Weights of a small transformer language model: 13 layers, 368M tokens.
Each number is 128 + 24 x the weight over the matrix's rms, rounded and kept within 0 to 255. Layers, rows and columns count from 0. Numbers have three digits each.

# layer 10 MLP down (transposed), 1216x448, rms 0.101, rows 580-599, columns 0-111
133175127129154123063060103156153138127109141144195147095143131119129106092140111113138180155092136184116116148114090105152097117131112111103142121121128147091142129182147119146111087143134124125079171085202105133140123137116124126142150091107166132098194124107126118171110103166090124140133142155174138099133144129140156119128102101135
112143141097103122110109130103153120141092111097120128092143155169120082148110122084133064113103137092127152107116107148129114086137106145085112158148108150099112109191097106121109161123141136159141103138121129144127150100126117164111146165093117173121140122101141111236085143121118075125115136135145136151135165110127121135142127139083
148138139164165152108125154136118147104091121127133118107136157142138101114143135131166127143153114113124156142146117173145144154152145095113109137111130143095115116141155109142118096131158140177106106136139120143120116146119132112121145096121148148147171110133108113115116141158162088131111099122155120112151134139100130110089110152123
148113102086135129104126125153104122123175128127125127150126112189136117139100121113123115104111123164119138125116163121115131136125142107153073130135120147116120102129155144166115133154108121136152123098099066151094103097121160093114141168143123150139139137133158154146132161120126131131124163119115082119109122106120173083077170154150
169154094129064140102136121109130165149184145071135101079092102090106146144122082110076121132111104115086145100145102133145119143122109106155135159141163125166122186131154101091163151152160123121125103094097134131112137103124115144122111141131176142129145097124129119152131135124144146114082107129114140143150078096141153172151135137127
153157102107095118108141178116084086129112128109086084113111131126173093135151117119104106138140131136140130085093092157143160124122139145125155150139118141105130164168138129087128138075120125136129125129129081131153125138147117137127106091075141156102143153134135090103080132162147110120154151110110171111120113135128135100150136094142
127133161145118107138147159142121111163141141126161114135110167122150152110144110145103174147140187151132117115113163135135125144100121147120096133110120109102135098132148136156131093130157130107135108105092111132167128118119137139136111126102153147096124135139160094136133097166121121182104089155135124122145125099135116101123137161123
100132147148131089106122119110129131111152130134091113118129082134108092135121157173097147123121112115112134112153111111166104109091137127147127105137129129100115159107138146142098095094124116140109126124102154156095105128120158138121137157129103137153119132133107098129134123141108115100144141093108142133152106123128140136151131155140
151099117132067120110102120117108105123128101148091107134120152129112150116164072151099078122153147131133118199161189144128148099118128092132110153150085121069131119083133154125127144106144134172127092169105143140108088095102129134107152097157099138136147148115140082119136140132094123130151161161125075138121131092117109102099142113135
116168125135111126124126133127133132178153148110148130079147105105150150112123108147161135128089113123175100164133143121159119140124109173137151149133100148164155129158123114141101125100135184072153093131173138089099108128115134118134137116092162115126154163151142113122133096132147125106157156093135140147156115130123134170162115102092
119135079122125110153129173154124111149148136162163127175120113107099125179170125146144162127163106126154101117138087111083164138158143133122098117141145127124141130123107093146123137103159177089123138152096175088134095094067116150101177140106129108113111114119135168115100139158102077115143137144129176104106131124122150080100140110125
072145098129091117129117176100107157149126132089116124123136153145156116149128132107133134142090139100153127157127118114121105162118149121149124084142130141133164106104082124124122127111148104145139105106130141133138149158136153138129123148095123123121096126125123161099119161125114104099127138125133130120132137152127123140115097169157
140114095169140118119138084139099116118071108150136123126143144101097138118167166151121073158132124122111125104115128135105197155187144095091128148103142132116147177111089174122161139126122078115135126109155163114107117084187135132160083137115099105138117140133146130118135117123122142118125115131154146200110156150123087153116098116169
119144121079125132102124178108111148129139154156130136139142121101147095165170126099173148103131133143132126117140146112128150107141089114151102118132134144111133101178128093163130121129113138123142138131125105149139089107138134102131134130138127105143102111142127116163126095117123153124104136148122132122172134177097162134127151149091
144132138163122144162148127207117142117125091153092140133150114123146162106164157157113136156121124093097132089117101156064121090172124127139183112124141150137117145144133139168137192134152168151082124174124145147024134095164091139114095112140116046118134094130161116124119104088086158129127119084136116101108129143119113135108068122125
162121111133137143149123115163166133087104117119112115138132116150143110110136162170132117132127106130124089113104179075146096133145166150111150099103088123136082147134140170119104118146143124137137121115143171103132118131113151155113117120123111095153115088141159140160178117157112139126103108103159139126089110109110114162092092122150
132147132146131110138128114100150173103106131132154161141115112140107098159164105152160113129150105088112116133093124154154109110135128131089108122129127114146133109121165096158121160139150100126101093121130107142117159180144106170138144122141098143114154137117065109116092122108115111045108128141079101109141149111156112077121160121161
153144161173171129133081103127091115148138115164130138071083128130140139126135134163132118124131101120177118077150104134127133132157111098120161096172115134120148150122149129094099111130180101139098128083121126112174130126154170146131119122116126107136150131104118112130147124086131143148133115139120152143121107110143098169107166126162
103136113117122147081123123193127111129136160133109089127168125116098098129134101093120128140089149163138125118105163146141088151102124135171109150132129126093121128096127069167113088127093130133115093147093172162135133136145112137099122149109078130163129156153138117134179154131156101160106147160096101155140097092105140120120096123125
114128108083120131116147158112113171123132141143132157111103122081157096189090145124123115112139130111140111130141130112133137184117104128117166117137125094088137091169126112115058172151129111140153071116150101111151082141150132146101128121120146132136114134121117157138149140129139121149093093145136098116107129138077093132121123117102
# layer 10 MLP gate, 1216x448, rms 0.105, rows 581-599, columns 0-111
107125150126190137130140107112130169099136154128111146166123108144094091129072132163105170143168096113150136108140167100170140159104093148128150134187075136117129091161162106100123181199113128129103108136095163116128170107149149140079151135164137133135092142107120136115109102135174108093159128149101123169159097106128112114122106137121
137162109101116171155139117112146144150141109125140082111050091134127143139088152073138130106119104145152169149160099112146160130097139139158105121117131136156118091106136105118132139125105125111108161147181116142129137103135114142124076131149124085107123112158130082126119127128122142136156148164123129122150088095106115207150122138143
122140130108123119117118102168150102108117101126152086123118090137142115151121151106045128114142171132176164105132121171132141140157128140152118142136093139110072140163075113139129141128109107147097125127112173130143077169157119179138175134071160152160097136133132137116148060133167162097137138103061162110104137119153074120156120088137
122131198147120115111086172138166117103162097127136137097115105186146138147184110142108107084127105148095102103111140113123110160113108129115149153162130133166166114118143090118114105137130142110132178101105126087113104093108166168133089134141189119143150107123164147168139152132162135149122128122083152118133096078117119173133127110093
080090068121126146145127102126117127139172147116146159110134119136164150099124156098157139135126131136111135124120123121150100120144128138184088129119189084143155137143133164143122088123177116190106107148145114179099109131095109206113125095168130136149079123135132113142104115121131140120112130151132133085124152122168101136120139128105
152131109104119115120113102130144117116090141104112133130093123115127139149107096114126166102129145123116119136112160126138170150117098141127121119160121156102120110167136153113116132108160099123146142100128147110119123131154139111132125121160155140144109119122120118129166119112126154129123119126140155108160131071144121145121087131083
136112118170130130144154117154102141096081168152109127127152161133139160151140138110134112128128126139074126158083141085151156130143122132124148145146139108116121141124135149127073189129146131147173131141110135138109063136146143110159129157100132136136141163146154110126103100111114142139124152102129142124118106132083092126145099121151
150110118104145159149172152160119106066135094140130163112119117154124142138147109159137081159136117168150164125160113140133112139125135167160129115111116088162142134152135117075158116177126132136159134158117155100143137131094136133127110132158138114133137126130185145142115177125146183129142095098095127136138164123145145084102156135135
128148115100161145107139119120088108129102166119135160101149130118125123079093143049171124138099126091125153111113131141088167117152143120130170116138139167173125137099190090122182169166101117140114100147146138132102129095168108166112130142135177142108057171126102118167131105088124134113190147136084100101102117132116145108134134116110
130121112080104145167121106133131112085097111130149086148119099138155145157108133150137154087118146063177143116109151144145107122148109122108122139112100215087118139113139131160138107155120104155114127131118119140131123121099134133149116115157143119104122175142093103106123102164148129112159153125164124122090139143145123102135143092111
133136134133137115117113135120125149151110125138136170160104105140115109110139094136130148120141116134148128135140141108184096158129137124132178146125098128140129132124115098116116145124113145130100127129146139103134151097136131135099123128119121149124138128114107115108135118125119121141144076137110116140125154120097160144115141144125
079098121105127083134138131129144111107153159113158080146150123129106109151153148137117121130135125070110064166112152157128145104137156151163166095127161077096124146174145164141132150154160130153176118156100127133141107148160164138127122127123118109143137157117139119138111126151180153124138141109133111120101139163103125135162098097148
119148131119136106153154103120106126120123104143111146128135123130128112110111131081136110097147138126099136117147140122162115084132128139110100123143133111132138118130114115121132146135129113129135100122100112128085162114125146129114124143115119097118158125118121126133136063102140110155116095120118132135144115143151150128126117124155
123106143123151125138076145137106145141129113148145135135124125146131106135124122142142158171130146137130100173135139153119131100178118150122064113126164152094098113070178109119116179156162135123149150186104164126089069068149123158097116083127135127153093144122120103156114099071131126088142109097154171057136145143118128134117100098114
089145132143118147126129087125114130122099138157132116136092119146152149120114140115064133089096111154160101145131132123162128141146133106134115138092141104145124111119138152100118152097158156124115158150149102122103130129125121101116113156192114097141153101176096145139164131107114113140133120107142113130177115112171135125085130103148
106107128157121108151102134096108117129156146162161160131115111093136124176124115127143154091131134103128128126123132155123113092113147132138152136109152131106156117107096139125096126123124115118131132117160107152088148132107134121161079143133114126146125107109143119120147163132106144128164106136135126118112145133117149101110121129104
121131112126096161126096090130110131124109131102186130152126128153137121140129121159150114098135141130116121166142120082151079137163121099168137143115159130144091097123132132128162145109097118118126127111128115141134136125135102146124145134142140105089172118105110086154092168166129125090097111121101146126105124149120122113155078148107
117178169128126098129139143094105116158168142129103133127082102150142094160132133126156129112105084108125133118160155133125094149126161181127165105113136170126111110085173137120165159150139127132161148134153126142147113135119097109127134176158100180114112152123133104125135130101094098141099117137115127149084105097183149088105138156114
142141111138063157096115098142125150177119113152123132176144100111121146153081161121113109118140158104161131099132167126139137174116120141149117151096121134104123118165154129115129167091126137160137171184113161123132127118142077135130102140110175123126113083136113169084146160117143122125122124083120180147132137175131083136164109100136
# layer 10 MLP up, 1216x448, rms 0.101, rows 581-599, columns 0-111
109114144122119114145111097140131089117173180106106143113120122136159166159139096162134107140111122150173141121118148121145085113118106111114125163103143088131112073173089114077129129119123131165120100092135104175109145140106103127117145101104130106118128123128166121132147082147174116138122105145133158149144149187109144087163141132134
089123121125129106116129120115176126090120136125107139151125087129109115138151161145162149082172132118119119117161134132169154146166119144106145152132156127151135106124130091146112104134126111087106145101137123104112119131065159107165174169055124167124100164157182131175089127123084172132110125141130127102124151152124151126149129087104
162144106121152149115117111111162096098114151087109106122133114162136160136141152157149140143135136126159122154123142137136118169152147124081110110141113100101130124115109114108103071081126122113124151154125110128146166128104119126156106174179119142152155150116156090071145129101185138167124120130082085137129129141126141074150134126136
133153122127065094075113140163165144128144125127192105107120103105159097159087113165099147130136131107122079153118118147110119116134097083109114097124165132166141165103158117130089094137128146094158122117125090076127175094096103128133095184117140130158118119138180114137168134137156130055140155166168151139137123112143145153141078102073
094131090120130107139178102127095110112124107111110110151157161139123167123170097134115102102124129096103103162110127137094167146141112133124136159100088157072063152109113148125133110123122169121144127133163151168140136156168130138147149123183175062139085119118157109083134123118116110159093149133083109114130167148145113073123135136152
129128145159153151127119130108122121149092155115165120144168129153173137099087115086132150112147135143164116131117132138128110144170113122133103134127105166134140178137153115120153137126135134147133108121106112122144128107102152148159150117102115174148142174110114117150138154120114131146140173127083148124159149075121156123142112149115
095121118123113145146126117158110122111125101121103142089115139121134164124123127150114127115099150132086118117139137144170137135171105117131149130129096110112122103087152124137148129121146114152110114135159133114127131122132150131129147135150096120109128106116082149103123120136114117134119148126101108123162139167123129155122150184118
130174125083142094076092141148128153121144125142132087152088151160148127137150134132092127068138136113074092138129180134077123157111100126102171106098130171124142135152127109105143108137082131105108134106115129184163144200104083148141112142112141131113143138122158081107116126102105154162103105188152105136113091156128160102132134101141
115072123103150116127146192099155136173121110123102162131101080106125148094149149118141118162121133118139163170196108056100116149078155153126071174113138115178122103105134116131141167111155119157146125129098135156109128130137152127127177159136066139163140101139179141112129096150121133139132125122102090110162187119138126110130130137116
136167157145128130172117155099091065113114097140113101125150129170124132079094156119152113137154119107120128134116152128141104129124124152105098174118137147129120138110144137128140109138146136085126101147110137115102134136098125112114119151151151156109124119132147129175119111164125115106086154129142121119120125160164107155162145126151
067134157168162158121125131138105107096094133121124078151097131117127135139164099215164130141097154151131143131153127142073131078106166139143062151114160149141113155136099118118162091135155113150170071125125116151145151096137172122134095164117108097095124144097105078080080115127147129145108136111119137173132113146095125102124108101101
084107095140145114103115070095115087106110125140142117090116159130132103158144123109117172129131122162110127093136139124130098129122131099141099118107107136170127107123099167117132157119102145140133128068088080149115171130130117168188154087124159121173138118119171164175125106111123080156143099161132128106130096116156105074114165142125
158142126107130119122123098139117135121121156104122156131134164149119134135122120113144127114103128150133137179105143118122130115119132126117076112148142087130130167184112082102194110094153103081114135142119131117089140173121086122128098122157146117079132153099148108140107141128127135153135127125117116146143125135142094125131148112087
116174185090122161085188106104144174111123110129093149114113143136114175127090122133120117105117113077126097197081166132128125103070141111132161107108139125087082131140158098177119196118126134152125109145155126134118140140130143101125126134090188128150155133053113112141133115163135172184133088154142121102093130089145123136189131157122
130120091170083102114144155113142160068142138134099135157130119107123115134141168146108145117137167087139174125111116120122165115119128112105165136147147137087128136103152152103141139156156136126141141162134120119127111102152107153133126106118120137127103093177124117122151109124149077142109121135130096154147107138121122092089148097173
140107056126131147188164141077117099114164123146134127127124116122141106096115121134103143129113173171108165113099160121129140147131124169141141148108129130151122155073094155107137148108147155125110096102119094120154125124103120108175128105075132174149122123134123130132127135110125140152168086119130155149131166137142121105069063179130
122120149112107143109102176124123132131142114084140131139142133113134124080150097108152105144166148134096128142112142102141114116120114108127189131100128159183143113161118130161124093099126172148071106125134118106105159131102092111105124153132100112099107138146147077107102137162149107128130157126164128136151148106132142163123109136162
133113109142147128170164104112127159151167118111128155132111104168159123138134125133088134159160130173113123108127133133101127117185129139120130144147117105156109140159132124176198141126100126162160150082132174130120112095097132092135147112146151109119148110148084110113112163148138139117163109101142136149055104144148130137169135141127
169137102121149152065128112126092123112132169162166142169131117121149206151134112215095100109139174142097092170154133131086121105149137143164149096106144149147117129151109107127144072121122113185110110145113135106170141144158134129137114148088123097133135167049121126139153164178120117169157098108144131186162102099153078155114159148089